config.toml
n_layer = 24
d_model = 384
n_head = 12
n_kv_head = 6
head_dim = 32
d_mlp = 3072
vocab_size = 16384
activation = "gelu"
norm = "layernorm"
norm_place = "pre"
norm_eps = 1e-06
positions = "rope"
rope_base = 10000.0
rope_fraction = 0.25
qk_norm = false
attn_scale = 0.177
bias = "all"
tie_embeddings = false
parallel_block = true
init = "normal"
init_std_qkv = 0.0165
init_std_o = 0.0
init_std_up = 0.0165
init_std_down = 0.0
optimizer = "soap_variant"
lr = 0.00359
beta1 = 0.95
beta2 = 0.95
weight_decay = 0.16
lr_head = 0.00633
grad_clip = 1.0
warmup_steps = 200
schedule = "wsd"
decay_fraction = 1.0
decay_shape = "linear"
final_lr_fraction = 0.0
batch_tokens = 262144
seq_len = 256
doc_mask = false
train_tokens = 588300000
steps = 2245
dataset = "wikipedia_en"
Each number is 128 + 32 x the weight over its row's rms, rounded and kept within 0 to 255. Layers, rows and columns count from 0. Numbers have three digits each. The size before them is the row's rms in percent of the matrix's.

# layer 19 MLP up, 3072x384, rms 0.0703, rows 1046-1082, columns 0-191
115:177114072177161096102148132110084199170119051066104175199133171200184138198173129141154122136102124130168140126090095139097106080182127173105077111138118122163058150115131038083135178135091134161159119112116149206070168138168107151124147131122162071079144136171171170197135143145143151126137124141108125171092135171146163114108178119175091116125113059050152120151080163137131108140106123122096138111131150127059141101129157157117088128152142079095130141143174103169136132142137155102123106162214143215118101107146157154159170141126171096200127166130145159149188108163121122103
098:165144110121094122142131143129155117218107149118086096099156177167106077132147119132178112114115138194081126180110098088081111100099165121145128088108138150096120167168133127106087154153157162108125118096132104177099174093157141111136083124143144144083162142114084127096144127141098136139184151076122077141128081091146167074171136101160175182203111137125132096069096109137160167108139101093162118139109135095093122109098101097120129125133100138188106146152111123130087122151066162154093112145147113117125106149089092121175060102109157217107132159152156099133142079125163122096
108:196097123202171152101117131109109128137111095120122133169098154197169175133175120127134118107154164176158119083127100119149065175113162143120181169127125136134095104114200088109102171111113127071112142134190170131117114076085167162167130092147113206126175164133101108112168054101195111171132169111181137123116148140168107140164101067176176107166119169194106116200160077089099163115100081109181155135132117054101165121121154167100124084136128139158126150125173116101213143102132160076143128083096091162118172075099102141178140157098132142140102093157165137116140146107100127123
098:099142039130132117112158096134177157132086091141127152134139099111099197096124206156133126113085126104124065135134130127189138112144140104120087149143136133118124136165148132069137107104089101131136079105144081130102130115125096092139087157137171156157160106124124109116145144140172090104122101188143099137115161077088159114127093143123120174160155117144156158140176112132127140119115086072122125184126104158124143063126120138100128165145139162149177124140181121126107097105142150140138134116096117140145074069178120180139121142133104125067134170145116052054081119132180099172
095:120129120093090176142131110159106087120134164152149078148106108144104184220117152132171090091161183166135083071142105136144143091206121179150164112214084084138109190115111078094160100097162103134114132154155148141145139210102172131156103155122121102111127086125112110105179161090104113107214134071107154118091118124147188133164150152187102111135160138150154140134157133105122125116086145171106192110091096135131140141141176125094136104134136160062103091128108121066149105076145126137116117125180184140123132121081146178117157074126057078099164089120095151076110212150129136145
104:118172141167131212114183153255107123106191127103131116124080139154158100196165158079106123118128154110131118179117167182114147136141116125124080113149104155108085159140061131083164071155137092160093171158121124124139167122109163090084132127068131094117078085120110080149060069077155138108110116093125120110138122129157163135080175141078115117129130145180102088172129177178181080078158122145122167129194112169056119096117201151065100104127165157107152119108140136074182113160143132135175125115142082143185150174084111094128124124097156047104134101116137168176131083154121098145
100:154131166093131128117120143089118141050103128111069137173143149148120158111110144040156136143083091158080112158150123076127143152132110131178136125106144073066137164110079094146111141211188104129112125132155135153156145121064122100094184128089135119113179111141101144102128163178152115114147141090138119116110106144098129170100165191105130091162146084164126123129059090171124122141101063040146093118070131141134081089119114160094108131145141150179134154161144093099142104187134112150092145141134139050174153108125133155102144123070123177145152089173070121158109116119130139146
100:117074106162117156201088091123116088158144173123165128096178166101086114098105149166120072061156121135095155119115089181152101126079112124235091165187111097125144050149093124109097123170160143160117134098154093091131143151166140077176135107155105104192094081126150160168154103141032091110157120155122095117190122112114100113134126119133195119133178086168164119089143171204152142158170156149107088153077095106126127140069117196125156228160110124098089141167123116158131105133114125172179070103165057119204144109112101085151131085137127170123126154114126126099125122087106108112
108:107149135109139104190086133110125114145147157113161157136152085144218120200147151141103121074110134159117169127117173166155132104088099090151128160093171163143086144130172165130169150187120159146132125204163138086094128089078107060097108183075123126113101084124153081154133109157101142148164162113135131071124175129126102132061114123131168106163183143154154156114189121142078124103094109109128115100082088148151124138099139143141131189132142158240104087128166130102109092170158118071143164138104102121143108094186126185098096152138086147140190135094110163121132141128157168135
110:173157118103181162122140093080162093136069137157087165126169148116143082111125141117103084080099142172110122142178106111104116137155141217173107171092149127100154150123100184138072124119057180065119039111131172089150132131174081116151137098112113122168126180188076124055136121161072109108127095099109139124116092126138133151197118153115128133099140142138130201120100160128140137167158076172129071140135184097112158147109155142113143095181126113108180194158084094155141115097105099079061086169155140201201183083115148154107180145120121163130136114141071133116161183157093133125
101:067179153120137097135107082139129146131105137169159146122118134150109112050137185156107098161143115126129146054135149107125103148068068137175108092167108080134139093158143136159114141117120153155139077098088082117130114124087123147094182184178127165122127091137167150080152141101078160111156138085138154121127207145147190179128107160102143134080112174175142094183132168158135133107085131164159126115183133183103195134139123156173180124082100174145135140161126110072176128131129123133110120136068097070130166041125137099168119153092169114113115136139155197101130131167086092198
094:151150123127100167121179032152123162074093180155084134068108127103106165123124130170146150095115134123071121072192113139189072080172109133100132113133187110048129128182127170193139166146138091162108137102108140114202137114124074169144177161140158052139130103174123107122109090059126180120166079117141186149123155140086137123120135131126145099148126115087102148131163124116124148081171146129126102121176142125155100159112129138134149138079200134089166138114098123112123101100145132131076112095174095140111102140173146140121114146129120150120157097109119142123131073107104111116
095:059092100070095127113105124128128160096138115166097127164089104174116098138163164129066114134127133118150141161114140130102123102143085096074081130154109181093143147240132126130145121137075114122129101085118092127126161156128133092142129153138192135168125157094111169092116188110171061139141063103094162162172143110102155168084108108087075140160118095157158120124153117132113113150112064065113144142133155162113161095141105162124113133080084124169128151102132169169115067074143138162164137099111194063122196090140134034164151087107152087123090109164172110147125122153115129124
103:127110119122152112087086101165087148175111110150088152119162151182149135144146110129143100160127076086154089121100130163098094135129139124106135131152105166164100099157126119116094049119077135116067153102122101035107131107159138128103124137125122137126168158109114076127116175126173118122114108166128089146149154114150150144124102114110140162154120124157090124144124169135102117173146135123161177076136170132079181095112124086127127174123128174171068177063126131159125136138149131107144158231164126114096076120095238150126075165091164192160110123114097127186080183096138112130
097:141127197120108126102145131126117046144159218121097107122200166176167101195172077170125105160094088177156123111141080076103144140141118134108124159139118134141126127156120087124095092132144092148152143091118090135150141196070109158136077107158202107095176150102146090104063179112198115095113117130151137192130099093190088198130105126158131136191113138118115146180120143202156095133137111091098128187180124156134140110097161102117115059138139154122156160104088148122072116106174121090089110110116099156131179180095124100085170078151135128142133057057092148191125120122131094151
105:146084100123134198142215174115154163134091164120142123104120139131166140125050143156133094091198109092134108102151163153090124125140133164155132137115128094203109104135085095123086150128118082149101091082114125098091071130151096137139109099126101192185153079116102176115144148137109096135187097141056096138120136144169108154157128099127169116171072130110133124105104144137112094112146086150157130117106144174109160171094129115088164106102103097173075076107122166117174093131119165118104173134114126088133129130164055132092039102127179155169121152109106143160157168136082078129
100:080089123080149117103116083139172138153118157207105100088112176146083076142185130154165081106133172147124172138132159190102139132137147088109205119190124087123109117224119051100078137169086230167084195142153132099112147113104126145137164144120111152115118160161091133195113156139117160151151122069177133161141124089123165117164146099179096154129118180114172091129141113214113105108133134114119176141168157129061159092101158196160127139097098118135119184138126178108108126061133133096123095109181171111160120189121114129166093091140103152165115155066209191139128105166100124116
105:102126100141079103112048094172162023122100182081119090144130109129093123145100151097160146143128059122163169112154104087192148091140100157125114120110162157040151163108141087077120207157175152125140124130136117101099096124162101123127085138138151097129132120161154081112124112083126119086109078139090151147159121206067124161035171086131110113105142212151155137154074150120146166111147119168132168161122187124141132142181161111175125102154139171119126101135107128108145138111113131091114130132097037155071132106124130082087152143066149103149112129112120143105141118135151126115
103:168136080129171121087129098114192120168081074102126167154184129107162098123181158066096078105195081148151133135154080106149168121089124150181148155162193193146195098130070150152109091127168189125140116166110125101167156111170129084086077061110131123127156115180107128112121132199162106121128135137174072104114131118126111150223155100130157116069065156111119127112122152203153177113137144180104180111125133097106114150123117095109140112154140146159107155097141128095156057107111190111165131112181095126143184144112089154162132133121137163178094173096126132103177095164185115149
115:119169083116169165141122125102138131190134125116124098093191133130144101145205142133108174093134153177169071069097138210144177112102137134121130179095087117148172095092144114045129152140160131101130140114128130112093180158144129155144110154107153134160089157133130242165127168045091090092115081085136126121151137123155162183109180149101157124139136095145191196151153121096183174121102119184130149163167126167145077128130107088126127086122133094173104154139086084107205104155120076169135115124114122068177121147122128094111150181088102128071160162123122135132099192148072122114
120:150137164196124106150168080167095112102123154114170094143152158105124121163116119154136122089122157179127147148107186129073154236132130180150103174088115191120092111143177152082129188110131108101080132208149140159175204110074114146169158101154116147115162118130092108153101099198159162098114100099117152160124167109186089148151108172110155094111105100130113097157144138084117159146126172216129120168104109058132130088189130142150130055116122102164135135071151110135161154085145176127119125069125160137159125157129116126059150091078113169038166150130155098138139195184108177070
093:097111155089166129097180161121183147079160139111109098076139118126114114144153179177101064125134115123109158129108072119174152055149062084116123159092166127106148166172104051139159081099160159175077080134175128068135147105099091101190102150124085143127154130089088130080138152093170118115100137146162092128124134113122131143100115116098072113120140158119164164117133156080150055079065097143076118068147157115145108141112114149157132099134086121181121069076185142112157136080119121089127110065145116124115120101170068093107081074121105130096066089111140100110119131115112084114
095:141100174125070124177107096132148098173105131080167154138089119184120172093192098109128162137131147154118104063164080174080164078124117144132111130100116155160130183166157124143124105143137134171097156113131151111107084174165112129102137158118158097113146153106108136163144062130126096184132106060126163129099137219158102104128088141127081198211083200125127096118140113193183136120090188229132132076150094122131138128108163129182099106098106111142090116142186138089131151139141149127101113185169077155135126131066127118093111133108100070103147098114065123025123161143147112124
094:106104138072159089145149160043108078136093148127106119124164092195128145181141104152154096146160132102183100116093169096094143118150117134152123155103106181123106106091129130144076117121113098123080067141168114117154169085123117106146098134114084094153133099139140147131179115134164148134107169181111117113098212156138070109152095113187147197193113149155121124103118148061112137172115088109085125140165149110130152129079137122102065150142128165179118174220221101126167138122154138120114112134095154103158097126114124139106097134112155061095120131089111151163143101066098079107
102:082137159147128109163137127074104180150100080136157100140145086129124077126135097132148122130100116152095066157140108114118145078092114114190121119159107076137147122134165151159139086117127141146133109107120130147105213104125150094170186058095108116141156081129130159111115091167142049103127098115177139167094097153100154184101231131179106134098164104147120108188156200159104172165058144170113072142192141155174181101099121139089148093138112128159182119149080156117156142117128151117114135123189177131157114140152121153181112122121145092100139112137102129177117136084174117196
094:141065087105110163120157110135155153149159113135127133155124111167144142175085131117165119208117181103095103088142178150143196129122117145164103071123102134099068143168161193103087187159180143000097182164078128180133113105090110093156107071146104127109119106191096123137177142104131084189106153101173129089153119119118116165145140074102092143105131168131135130145162117107151234126137091119080073110123112129110103126126149132146153124130065140160181064133155187147143126116155088157106153193105136128104110153146151090108109104118136118109113165081162090099113137099115048131
091:101090090107125192109161148123130093121087198118120122148103119076178082057086152111157121110172139070133155180101152140106120111155111080147103154136099122098145093175160120147113106131108214104117144164101130141089124111079074165132138163120098174168127155102057169154073156111099142125161080116128133087151181176143128105116177115136119110127120079210076126153120089174115129131129106130131119152159098113120080122140130096082195138085085129103155099115100100198088093178090102175134189085105133102127065153140150123188070158075131129114156158107094109102145143125084171144
094:124131143133122152054183135110121120092102129155159087153137088064148054144158112070133075091120182107155159106175135102146124125140128126091144170133070138117190139119109088152105128163147134130123113097148106142133127098149170154132132089119164111087039129128124089113125106173175135136084103115057153175101041100138124207243132034142137103093107167100088179151164118130072078076114102155175122132170113118153138124161101051142157153117067137181143137142126191169096131117120160127108133146174125107120133139110129122174073154074091108115157143091099127097087082164139147147
089:167085088118137093136139092124149117103112051097162098173137207111130081135159143155131098146079129096150096168150113172152101112130147127123162118071104119097127157188136075104130168137135163168147109118066149129094128143169138147061152113063128187151090107145198122112160170113157106185146066172141117142138079109134154103115103126130114177165176103105143125160127139074167096161161142082149107103115157140083125038136113219133120102159137146174134144169117167106136157085077134100142127049117087174081156115052125132154091167109123167152162136107104070098051063093136142088
094:083126145134171166139154140154108143093123186140147050143098087144099096158098174172132114110160080133112166162146140130095117121088144107141054105170080149146180155094157104174114154095118157141109165104115177126119179149048168176133116103070196080129111095154081143126183195174214143137122120142166148100155159127165124080120077142100102145138101125154133080090129116123131126111188156131108149110166096084085153127095135086064145144139138103138150105145159115105074136078073144089166105134120116162188138159156118101106152136142117167131083200145143123096122142113120064149
094:153161199166143095130084136131097149071123117090145163176120174138128097163082099085113101151155161125126117063088187108087090084135150133100082174132072132121143112128127119202131159130109193147089181136136184106111115145094190075086110124153102107103105080182153098174125116129131131105107127164137123115158134120136116148069153112098116154100150186135077089133063132123152182174138164114108146123133190117089154151168171146110090094133130169125127134080053162078107155148126123139167141130127096103096073086128163078177172153128152065109172123118132129115154103069130188073
096:111105118147113163114080129138119138124103109212121119135157098148132133131121107127116136072146133130090134095168123129158246093115101112088164093115127211169121109070173116101090137109175108155172150128130119114096075108074077188109105216152136075109091064141083076140193133151147168136124075120098111175094069150043086121112092133158126134166116150101165153156093053079118150161122184132144143109073115193137118112094159124145189147146092189128110149095095154123093109136155117090111158135174185104163099093142153097166135132089138102111079159120130097084096088131190121152
096:116112154179133112097107128185101136143108142171139214118183101101181157151104127135059175112223106118158172178100065150172123138126109090107149143101131178172164115107158101059114087089132126119142168109136073146155108074115154169103147118087155099145115178092173097128162169129129147187162136164191090112117175108090103206142139108110110133121130158146148087136102093154119130172080102116205101073082156146155121107109136099160144140163105105158146161103124137116075110140134153082134122092135125134153135128152129141145113124119112129134155159141094175134069084171136128088
095:128163160156140104130173125164117139192105082106111135116103106141106129159111160123118139106133091169119178163155091135118159116120150157145120124128180101112161181130135089170138134117128128101179132099120186127093118172187118129156055137095084175112163149142133124098091129157157147129126136071090110076132076078137159113106155151072106125165138156132100174095077161087077123081113125109106074069153183166134102046116154161189092060147121138136197118110155117064071088152145092127097101123106123136123148116105132155067138160119129089135136149104124179123066098113122094112
101:124085112074180145147096127068176146133130159131109138158141142098137112158079090128125113126121121102080091104079122122099194163111109108162078059099092126091219107066183107118108138101174189085062117145107123123065137064069063120123108149137104109099079137111122128102155128131110134138136118148122129145113125107117086091122084168145117134143072137148143121140125135099168100121124116058150113104094176138136081152116127174146090127139129151131119124124179087062117131110110151083148098141146129147124120133187131136149106139179115156113134126076125108099089076104193126092
096:115125059123124061073173114150138089054132125092124128143128112106157128118163126139171084165136058111138192067142112174087058035111183103182094144105156131189079117162067086109090165135156086127147105151107103110109130134139067089125126192138107137081162065128162103127151142126160122124083188111140131120126118102128123154098106102110141105135115192086095176125136180094113142076149119113080162154138141134104128143195083106094142115084153093105140150118098124126120086106127106152149110071082115095122091185107119171099137161104096086155097121169159116074157185122176125114
089:145174126189141142118071110140101100163098095100123203159108133082159109106084127158062166116125165171111114130120125119127119152101159134134140099139178148098175125092173111117072141101177160119121153043152163101140151127140108137206136132178162083143157100160113165199159171126112163087110098097127110138102098166158153140105128083119109156125138081108082124131102137161096146153073113204151177140080125103131168171078175104153162126161150110199092164144073171084127116203079104107174133106184178168138100141123161161172095156060107155155166090137044161189129065080173083171
# layer 19 MLP down (transposed), 3072x384, rms 0.0755, rows 1046-1081, columns 0-191
103:164132064068108082152122135140106124097111082119090143094135138127116112143111119131146106146117135140058165126146082131135204075091121146104160137145090161107113155115147118117127164080167121123112165136099163153146070187178111128126117114125104075153146122120174164140166188159181098149116132103108157199087104090135131132135059086176115179099133109124121082127126120140127196102136155123134203108153100124145108146181145152141161135163162151159129139134109060095171128188064079088129141127072185129127126084105101123141162107185123126199074152175108170110112071116085160147
096:164134131148073132121158143102088089135129134131079141110171165138101172073115135149130097108137091134115084166086143079137142181154168123091135137101138211120100182105122095173116091159106121138131169129128150167127143122049097105145168083122086087155107117114141093155147101137166139140146102123149140087159179107121124146114098126132122135128145118141102144106117132168135131134180123154139128105128091103104147145129086154136174088126126170145128142197089170121170131179164143168112113126093141119169139118107049121176123087189129160094113135163144241130179203148132136090
105:145091115172123132123109116111130169150116202113118120107114086127101119128138127091078157131184092192107149086116100148154095108158098107098174105105134116183143099143143093092093110180140127082073072098130164158093161149153101126113142093128058088147059134158084097108102145151144090140128144121196117128181124115122118122115054140119096131054122093125130159153108121107117089071125167053164088167118118075060147130093133113129146084162145115148124122045139084138094080092110107102136121112053081132127089137145117133156096100060163172109119149126148152097137110119204104147
101:145136120087165122093108095117091113182135160031142109122123141144105113115138103159173156136110068138088155094102152125092129137168100070125138086121141105128136148141066199129155131115132101140147041067117114138180167094112113114114129081108081080160128085129087119117084117105051116108138117094144096100116079119157148119057129094132079121087147099088130132099173109121150117088201144104109135166118091090135103139154141050137156137118137070127194195131102114137122119091120147086143063095124173120103158083103107146094127087132182128103117131146107120158142127067124104082
095:104092089152124077148130088047100167098083115181100093106121119141113159115179113143084064152097095153145137066079129166155130105105103124079111093063132097104183133130121114161114091113119119168077119103175139117098125116130134188058149212098107159101105147145117114130110168152089140199141144080137144102117127174100117097175105155120096100186069157193148063097144155147127144125106136092210145098113175158087132156135183092113100083123130129161066114135141143112082098126066108118115155124193119204196127121151143186143182172117095138088139112120161151136125149072129145162
098:115072129126143126108091169042109129179126107087121126133145193096146095089118132121107185125128101136133109115116130084134082135149133192135110164078184090098076154168164085136117122133146117114116119169089167103055174142107094120150203160119075143137125108114054162135112177152157130057121142152132161099178139117112070134062070154117120177116118133089157156117121116144120144165135148109102096115012124168097093137126027127196131169084147147120152105162135088181086204142153066132144123115112119142094111155126116156118151105123046136120154113168124170115124108158072137120
094:073104136105124092114096147121164178168109101045102128111098136119112151173100151177079107161112098183070136134122125113158145166127145074116126133134059192168122106111174126154191140184150089057109207089147063118106076167160122092135161052169141124093091120206150114126123142173105071188115113145162109149107107085180118060090157146135089141142154121140118080154085108063144135126120113036170116137174169126149147136119108115148085150153136145141126101108109129082131175131100161135118159160130084093127086113124156116142142109143073080132090064141137090155218134134081135097
101:211157099137159136102158199168089165115112106149154113111116056179102088115165149061155143176160169136140099147166145124142080144143077141150109152141157142118120153048167088107103108133063119125113143094139161086162138088076092132105138148161089074107130157187109114143054124118195104072126086105138163142081101113148120133124118133126066109157141157115084167142117147076157074136093146105084143110102100136182091081159149083068152058088070100141145089134100159110118130164101133151091072126158187166138090135148156135090135133065160109145105097186176133095092169155197126112
102:055154118104131090147109135105119149140096134140154081157138138174054116131121111143132094128078089181140087096117119095155085171170130073141193089125159098095108079122154075113119111145090147076142136117220127127091095137145156144164083124097108149169151144168073132081164174106095175135132158060076089119141115086156069155096126131108210050137126112145141107114089098096209071105096120103172122110151074144114131165166145058102099114096154114105083076117083122095136174150126073141089139150070112145148107121105122085175147141135140173089139153162090136137107131164105122110
111:134085162110142104122160151122136134146100135092116146098133174159076106169104112155116203147140098152133125086142147109171129080123142160089114099070113184121097044148109112182119127163156136107076079104148152132123080138128151143151094096150125190193100138120120137108114076145077126174112146186123086149192101058145142131121078150151140209097164108170143149060131098120171086119147119056107155117116143124072131114109111151097102119141144094128120146109160142124085104146094086095058049076075184143100117092113133188088165073157134136091117123100132117133156175131110115112
104:120147202099086146142111115140086086083110100122148147104185093121164108126100148099114155111114135108102148135197104121151063128136139166075085145111109139103110114078197124128099116088107111109162146142124118069150136146089119191152123143080102129155099117100143072158124194086154116132155051084109100143147116163193164140053156179118100122107143110163172156135124132133105171088124121134099045130102136139188137095162129174123053161145139078145097140089130140164120135141126126097117128082058125105115152120143087105100119105122111166037125117080103185156094096167153159155
088:186167105086139131168135209115113131164135139087121140167161100132078166175177090164134131116157077130091195173147169155125120106082206135137102140143135104103157138060150128080118127146153138146136061081111128091091070064132161091108062146150149143143178157137119141082119067149117147142119153133161181130174135113122123166125106201099096138145093080142113181182154118103142107095111150083191148123089131142129092177141132168120151154113098131098160172150110124159130164142135113080229120117097071139198125123067191129149115101115133142143105169110102145138111173112087119117
092:145151081098191119188125127121116077177093088100136138094105123140163083135125099141144123144089152130111155096110119136115131132140141133119117147163120191128095158102079132141146124092086129083094117109199219174157121215081154171155162131079133088106123116106077108148143135135097151080150197156100176175076128149155171090142097204087124123160108138137138112148140175125078102081171138158123146153167124120134107173110114140165121085090107088151080092116132061099088123125139163083136172072171158121096152087135107126107179152100175093091106126179111119089132186091116140120
106:074098119118079102117202133126136119194152175134156140072130138118110142113143083136134114095090118116112135141123152137086161140128086117136124113108107125082148183148152094177150145107154134118108124125185153093142105138139080097139153147166197140136139136123093176120146122123123136128094108114142123130137181153091139124056090047089140059090065110121149114143105089088148101119095123074112146150160138054148077118161081188053142120131101080149114150141111126115150066146146104074109155046081120105089113089064151161132140145169139176050105100182095142133135054142095160093
099:018160106098132132154195144116101161117109147112158129087083113143070165132175136151174115156137107094182122107118136067116088166206162133083150161133145164137101120098098113089109117144117110173156097073106170088188162184147132122062123057159127139104156119147083160134130077110148106193167132157192144120110095124067129156131102100132093132093046121168081134174080163161114114087066117113110117076124152138163080115126122100092108114162046151153125131167139142100128164106159118165147159127032154105187155142175113140139105154179187098141098151075193118173066170206098177089
110:100148089106149082150157116125079077118112108128182151060106110066061098107127102081139147158123107170119096147097109099152114150097106093097148131125160151103128080103115110116077118184090130120070077133065076143163095146155175132141133153079131146163117150164101075150129158164130126137083155150096122103137107128137129157138100052077086083097067046176098141175047089091136126115127088097132116160127117128175123115146099083117090136170161102111150087163086125083106135129111133113153116073097127135037144069114125155095125083092166168122138150133128119120113173130137082075
099:168133138155109077103114129102120167109156138166143152178107137087152116165128102074076118124181103166123151131102124099195090118115108162179115147117064149151124142161130156123098112116110102078179078119090121184074104143094130146178063094105131127138149122120135129028116152126119090126098116149161071123115169194167124171095133167115085116166070114130122134109203123180110100152132087134115077155160117075140106093088151091120138102162115163165176142154138127119157104139105206175107192133115117136090060119087081096056120174136123022099139108152147116089065128099145138200
096:031192087138160106145129114094100176133047161044106182139101126101136153057163162120145154101145168032144117110101194153058092121079105103106141117119104113110052070156171162094090073141134120113122110107142074122146144105184152153129175094092119120122110136128126189120167128147063120083210131124153114105122091127164143162106115119209137138126114104115107100175086174164081069074124113112109106110121147148139129143161072153133126132126158183110132049204150085192088162081141143144188119111119108141140163117138137129067175081170092154104121109080135066088118104177167145130
104:173148153092157134132166099119095143126156118148172125094114106145070124131092088084156139147134101194114062059185141100062134143068052156086123096107095104158124094134121144095138086137084105092137167136099113137120109117080137172085111130126125045087085115156069141160105106144126106123139167081099150144112088112163143107108114152122138078124104118180163106122106143172147133132078103130098149122157157099120122106049138150177099125111129111099085128143072119118125129156159069154141125055113141082172114141086131126076103202116020092087131151119110160177103122101143107132
096:102084096105114123103087125087101110175115120164151137133117107036169103112135050187131125113128077122145127126144152118095058083159137077119088088147169116104151163162123115180133149094140133130086101097134097100127107158159121097112122069099189075114129099133083095056132137140122096119147193073143099159090127127105129048200139139090106120148121154092106056091072098154190110140102138142141111122116139108126124125136108116121108147106107180118183100078094177170079144130135123069181128081139076131105114111110071155100107120128143095130137070130102094092106194084113168103
112:141132116149123093116074113101193078120089068133089084070137145143151114140157089116143139085088134119058085100113116115125113075097128114102096089120105085089084101144102055131114112089080131128151118106125125130072065194170138090097104118103162091105114100086139159106124120129114134162160116110161124161114116083119109104135058051140105100112082117122071110151159119150099125132148129140157083083162092107111106085097117105090125074149147100101111075120160121156086100110133102113098103110083123156111085147120128140085117141145149125147075069129072090144119154145117069116
094:175099151156141116106184075075097186163174091063156143142121158118135099133148145150119163158097084141102134107075135099148179095143155178153138131141122155168115147168113134108076111155146085088094176126115142153116040093125157107094119100125101109157130134142134144096116164127082123133164126152180150069171164136104090090085151137145130133159108074150141166102130166116084115111137127133083157092109140176148096117110113157111071103097123093102185046091179118129149100129179105193178157131110157121124047134168101121117143150121167168121126075124151150132118117112148142132
099:053047091107181105152123159188112100137168111116136153076098108141116117138125118151152068080117097160102119077134092119169155145223135142172148104112126097151127148112117134133168118142081091131107125114102058068139123162151169104116118084094134149172076148062087125093113101158110069139093100076167118125114081070101136115101061171115073062119098152116090132110089183105111029142124228132122192120117096130190119120097130113179068123096130064137127160064101121090118134131118147078154100140121126183121113127160098085127148175141042119165098140124160092074123076141170144147
092:155158122123164078165118101134124103096071128159153142132081140099066143173155178073052108162108110167145165091120141086123117137137137081123105090134141044107171107137122098114157082116074154099130193126110079146125144140183121134134130169120116131092093144149083127098106114107174183083137124101096117138117090087174131141108137165115099100103108119160133112165042131156121159086093106160101120099173099104107116134099129124171142144147117124141101089070098139076136087130143123151076074104092090127084113180129115202159134144136070168144099135111150115111106132195067139083
110:079132156078158070163144099171062071134136138102132114125119096140104090103103079155108124096124169161082055117064108095147135122147168114117122105108135157150098049080102178091163118107101127115088139114187144135134124166195185173051117108113117055104130122161127131104138098094106077130153131105158098133139118157120084148105122084093060121113160135125104153114067117136145154137074162070071135167118115136170074136066121090120126129153102165103167147134116086159175176145158125111145148152075114100050108137134139085115084123103128108113065155136129148140060112100048125151
093:164145158098168138129182165135061080139149103070155132138151140116176116109205136082108153101138134096146142142097105081134124130082066138122083086099175174128124068080142123161125099082171083128133127148142122144131048172121145152161142074143141119114102117120122174098151053179108123127116137162083129102110147058072099176127094131116150106168163117126094075121126114085111066158152115037129107124162104109155131149206118125115086133110115114048092143161222135160168104129185146159135105161129186138199108129088121104109123127183073153130157137067154156139164099104103129101
105:144114141102134058151110094106125119101160108143133134075151125189138118105169185124093137124104168129099156117131169060167113126089096076173180133101123097130094141108122126066100112149127104070149073148035160125105126156141092140116126155136090143125098114140120132124143132134072105201092135126135092139140182119117094091101104175119069072164126139127156084151095131099153125090089149075125134163117118170126069116167042172073087159078119170129092129134179092061134149096103157145178116138064112159068129115103106132177150132195119156070161125096115130131120110099096106091
125:064104131098132096127091105142075104144163093074109097081144139130091103099120103100111130127082161138126159133068136125141113130148128115108132106091130139186137109123067138086163124096054089082131122102082121131154085141134106143094125118084081110128117099154078129150109084120106117142115134057097128127098152129070114071080151120127069123130116104101159137114078147131144123108125078073053113173096094117156057119125100095133100083169121106084097120087123072078127114175147050151123146136016126141123109107136125116104123104159146111129085105175147157122164167089090097102
087:183157182110184103152131137120134123134179101081118138077148089169123122107187106158095204096187126115146081136160130077104150095077113137130102156124082119166114128117103108114181165159098071133127082127134145127112171096082168151158127104083147101143166135132065090145106175179153135074113153089083072118084135128114127116103159177132134143116145093113149157205100165127150120123081122169123125091118140061133113153102108079160143131104112139105104151102110138084154060069090144113145161127139118160169155133145138122128196130232180139125132131168160107166106182126157100120
095:088139169110161164141085079095155147144135103098114148063100107148152104124131120147150153163152126126171150148117116123074116135123151128105140085138073137174147087125094102087120087085098117120165100085082139131095089153117142156137100104159128088064070143162119101075093126074131074096117106103162131137117168151161141068151109085126141103104119088164157139105042125126100200160126113123093100162111168146136140162114038115131101095128110140077116064122149101087139129156099101155169089109113068128203107157135174101154174086137085152079139079176120152112187106039150191081
094:116099132095176141160153089073158148144105119096142133120136140096113177097132118185111126147127102067175105130206096065133141154107101138158096104160096082171143094152089096093064096151175152066033098135149124141102168100110170125093150133094150120153146093121072144104091073123161116112152087119131135112132175135083157088130082193144147126159030120125086175115082135120135089098146098094156146105134082160155101155175128064093113063102137134099109124189128109147179110126107111125139089148124139137156159166114154121091085130148061128148115141086172124097131120125166094139
100:126091097075094088120111085120117159131112109065086051131121134084125142200113146105103207077113146109104118137169163121082190165136150168115105057110064207179109134138107117094072099189119116113134162096102059117119123144133143109092122170098102080163098117144118111164130165116067077163096099143118130147074080084066177117129146119152130149108100147117159153139057090150120118106120163063109122149154167144156085149137045224111133137166117093105096183115113101138141194102137083102134126099113120119086118067108153108169122146140124078054116101132141123090106114152113143071
104:125095123062114124120132099135120140190111147123134164087140123141122150124131116117120162142132175090107086125121120102081063116157221142133106166121112148135123081118063128137153077131117143123152083112044134130169151099103194139099129186155114140112165131123138152170117129088097133162178132164153111098153093100118093145131140093115120109148121121112165140117070148117152097128159095107032144105085107139121118137191125096103070130127069115100147085154086073180161110188134086104172118112070165128134171111126084139111121108137110101153157100093158118068080103098213172119
105:166133172081160136114102137140121136074148102097100110156145111129131083105156191102155141117155160112148097094123133125099114150134143095130144138116129123112153159135153114076112157122156085082115135072146141106172127131149083168191159150142118101141187142151127078132141114163143119056151108085067134106128141080159144089123038120155111150126141151120109100168109191127153175122153126107160103170134145159137139130097126090113105114139147116146095097098084124132122135076117131095169115114109139121138109100125180116099092148166082149060146118119103098081093097129147075072
101:092081124127129113070133139122112099137166134169074175066082147113128119054096172141111137129119120072097170127136097098124152085117122158184151083151145163082115096118147114140132096098147123083131214090127152092138065147139076118099130083114143090071121143095141132142060100157097086156071152103159172101126137082129149123166158112114089179066067137125130132189147068143139100087156150146177130138115150091130152100097123121117085131159131151105056133136114092136105121109141096109104101157105063156085098154137083155222118160062175139141171090120142144113088173137137089122
102:037059139126140162137119108125112119158114142077098088093053103122141143096138136147116146126125090102157100095110110161094080103127161168082118135085133099114145160148100109090109059072130126113184131096156122130187154142136165161126099130097131143157131089219097101096130094122127066170140183147184200056139161142171157106121099155111110083113106128120130121111050090120151112097152127124134142132096135195110120116153138136087069122141135062087127114065113077166124161176116095108103085136094148170120141109100113082120113088109151102090134099103132142190172148105189140087